Weights of a small GPT-style language model, trained from scratch on English Wikipedia.
Size: 20 layers, width 192, 6 heads of 32 (3 for keys and values), MLP 448 SwiGLU, vocabulary 512, 7.49M parameters.
Architecture: rotary positions, biases on query, key and value, tied embeddings.
Training: 438M tokens, 6682 steps.
Each number is 128 + 24 x the weight over its row's rms, rounded and kept within 0 to 255. Layers, rows and columns count from 0. The size above them is the row's rms in percent of the matrix's.

# layer 11 MLP gate, 448x192, rms 0.0706, rows 39-43, columns 96-191
size [106  95  97  97 100]
[[173 117 155 132 163 145 138 108 110 100  95 115 159 146 120  84 109 127 134 164 134 166 113 120 147 144 101 107 138 126 149 141 141 113 154 169 132 158  99 159 156 122 121 142 143 152 149 166 123  96 158 164  65 157  82 146 117 110 124 145 148 101 114 161 116 136 143 122 169 106 135 136 117 105 125 153 140 137 142 128 128 137 183 152 168 142 174 106 123 156 173 126 127 146 151 178]
 [ 99 142 142  88 134 132 167 126 156 112 147 163 130 146 147 142 101  91 121 155  84 143 137 117 174 123 124 126 116 113 151 135 123 134  94 149 103 100 126  77 120 137 123 134 152 164 144 157 121  83 151 106 111 170 139 145 136 152 101 122  94  95 160 150 139 119  88 119 127 159 181 148  81 103 100 128 153 149 117 139 177 109 121  87 107 128  92  79 125 111 121 155 130 143 113 146]
 [149 136 124 125 125 140  91 173 124  77 147 104 114 119 100 151 180 123 127 111 141 114 100 149 117 152 132 112 132 153 108 112  63 143 121 127 142 152 163 170 143  90 172 103 153 185 112 142 119 109 110 140 114 110 154 140 121 134 123 110 124 118 165 116 137 121 146 147 126 114 183 104 100 146  84  88 110  95 139 113 122 113 112 157 168 133  87 126 142 114 128  94  96 101 169 125]
 [154 116 151 148 141 117 137 146 137 145 107 148 112 143 130 117 123 144 150 112 154 125 142  68 127 143 101 109 114 147 144 112 159 115 140 100 129  98 151 118 128 120 144 143  91 145  82 103  90 151 138 104  92 132 112 100 181 143 153 111 177 122 141 136 181 140 176 135 142 111 129 138 146 149 127 168 146 175 132 152 135  87 127 165 167 161 174 139 131 116 109 111 165 190 146 128]
 [100 111 150 109 157  99 134 138 138 136 127 119 121 119 131 124 128 140  93 123 140 118 146 148 100 118 148 151 104 145 176  98 150 118 154 132 121 142 131 116 123 150 140 148 119  95 154 131  98 102 128 134 154 130 115 129 130 106  77  99 138 109 125 161 146 153  95  94 123 169 106 116 109 113 141 139 109  95  91  83 103 130 175 142 164 163 108 153  90  83 107  98 155 110 114  80]]
# layer 11 MLP up, 448x192, rms 0.0705, rows 39-43, columns 96-191
size [106  94  97  99 110]
[[134 118 103 126  54 141 122 131 121 142 110 137 144 166 135 142 121 135 107  90 163 130 142 118 137  94 122 112 169 169 144 121 125 111 138 111 116 138 101 115 122 129 125 161 126 161 176 110 162 114 116  94 102 165 160 151 121 135 110 129 123 158 111  45 147 112 121 158 107 137 157  87 127 123  99 110  90 127 136 114 111 130 101 128 126  83 129 105 107 137  99 133 108 135 117 130]
 [111 105 131 119 117 159 125 111 133 163 115 128 151  82 108 200 125 116 117 131  92 155 132  95 143 158 119 133 144 125 121 138 126 169 105 107 141 157 112 149  70  94 105 109  82 124 104 128 105 117  71 119 133  92 112 117 113 124 147 127 142 142  93  99 119 130 120  92 121  82 140 139 107 134 111 142 136 139 135 105 151 127 164 128 160 143 109 155 206  93 131  95 159  94 126 103]
 [159 131 150 103  99 110 116 162 149 119 159 146 154 101 117 117 100 150 111 140 165  89 126 136 100 165 134 130 127 118 121 150 124 115 109 159 155 144 119 142  81 100  93 164 103 128 109 125 121 150 106 120 138 138 177  89  97 135  81 104 102 155  72 119 188 135 149 161 145 120 108 155 122 136 135 173 132 114 113 147 130 112 132 162 124 119 135 118 156 134 128  93 163 114 164 124]
 [140 167 150 146 111 141 130 120 104  96 146 147 139 107 107 157 105 107 161 120 135 122 108  94 123 130  92 128 110 142 151 132 128 124 139 175 100 102 111 130 115  91  97 107 109 118 160 106 159 138 163 129 113 106 135 151 147 160 157 112  98 170 135 146 123 121 117 124 122 144 102 158 124 135 183 178 126 118 119 134 118  91 116  96 128 112 104 181 156 123 150  77 119 126 177 131]
 [157 136  69 103 139 116 116  96 153 131  73 141 141 104 125 160 135 105 100 135 124  96  99  75 133 138  88 155 160 130 110 122 147 118 101 130 143 106 129 162 134 101 123  99 113 185 120 133 134 102 161  94 143 111 150 186 121 158 178 167  77 123 134 125 101 130 124 129 149 113 151  86 119 151 122 112 104 113 133 129  97 130 100  93 151 115 146  99 164 114 140 172 103 117 175  93]]
# layer 11 MLP down (transposed), 448x192, rms 0.0707, rows 39-42, columns 96-191
size [107  93  97 101]
[[128 164 109  65 109 125 135 149 122 129 157 120 127 110 155  98 136 111 138 103 160 117 120  84 118 121 120 185 145 156 115 141 121 118 104 120 111 154 150 116 110  89 113 110 136 158 153 108 156 139 175 182  89 133 126 116 107 174 128 156 142 165 111 151 152 139 142 136 134  71 164 105 125 126  81 171 159 136 107 145 132 172 130 111 134 141 142 154 182 159 147 120 158 127  90 119]
 [129 120  94 135  91 142 145 132 175 136 131 104  83 171 121  99  92 138  91 195 133 145 138 108  93 130 138 129 132 137 173 171 121  84 133 104  62 117 141 108 165 128 121 128 129 109 101 110  96 130 150 126 101 130 123 139 129 135 147 124 168 140 177 185 161 134 119 159 107 152 113 125 126 135 131 123 120 140 124 100 127 161 126 133 159 119 110 137 102 115 105 182 114 145 144 149]
 [ 70 114  98 145 147 123 121  71  79 119 127 162 140 114 134 134 184 113 140 113 165 138  97 151 107 115 134 123 134 102 109 122 132 128  95 115 133 105 117 107 171 160 126 135 154 101 146 138  87 137 172 161 140 149 108 117 107 152 135 111 134 146 122 104 100 139 113 124 100 153 144  83 153 122  88 114 142 116 129 115 156 111  65 128 131 167 113 134 129 140 146 130  97 127 144  94]
 [112 145 130 158 119 132 113 126 114 160 121  89 141 153  80 127 115 187 111 112 123 136 123 123 102 141 104 132 169 129 116 160 161 125  99 112 125 148 130 140 111 152 137 101 122 159 135 126 102  81 125 102 122 134 177 122 111 107  96 184 179 148 154  84 155 142 143 117 116 100 122 148  93 118 155 135 183 127  79 101 140 128 158 138 105 111 118 101 145 159 125 130 138 133 136 134]]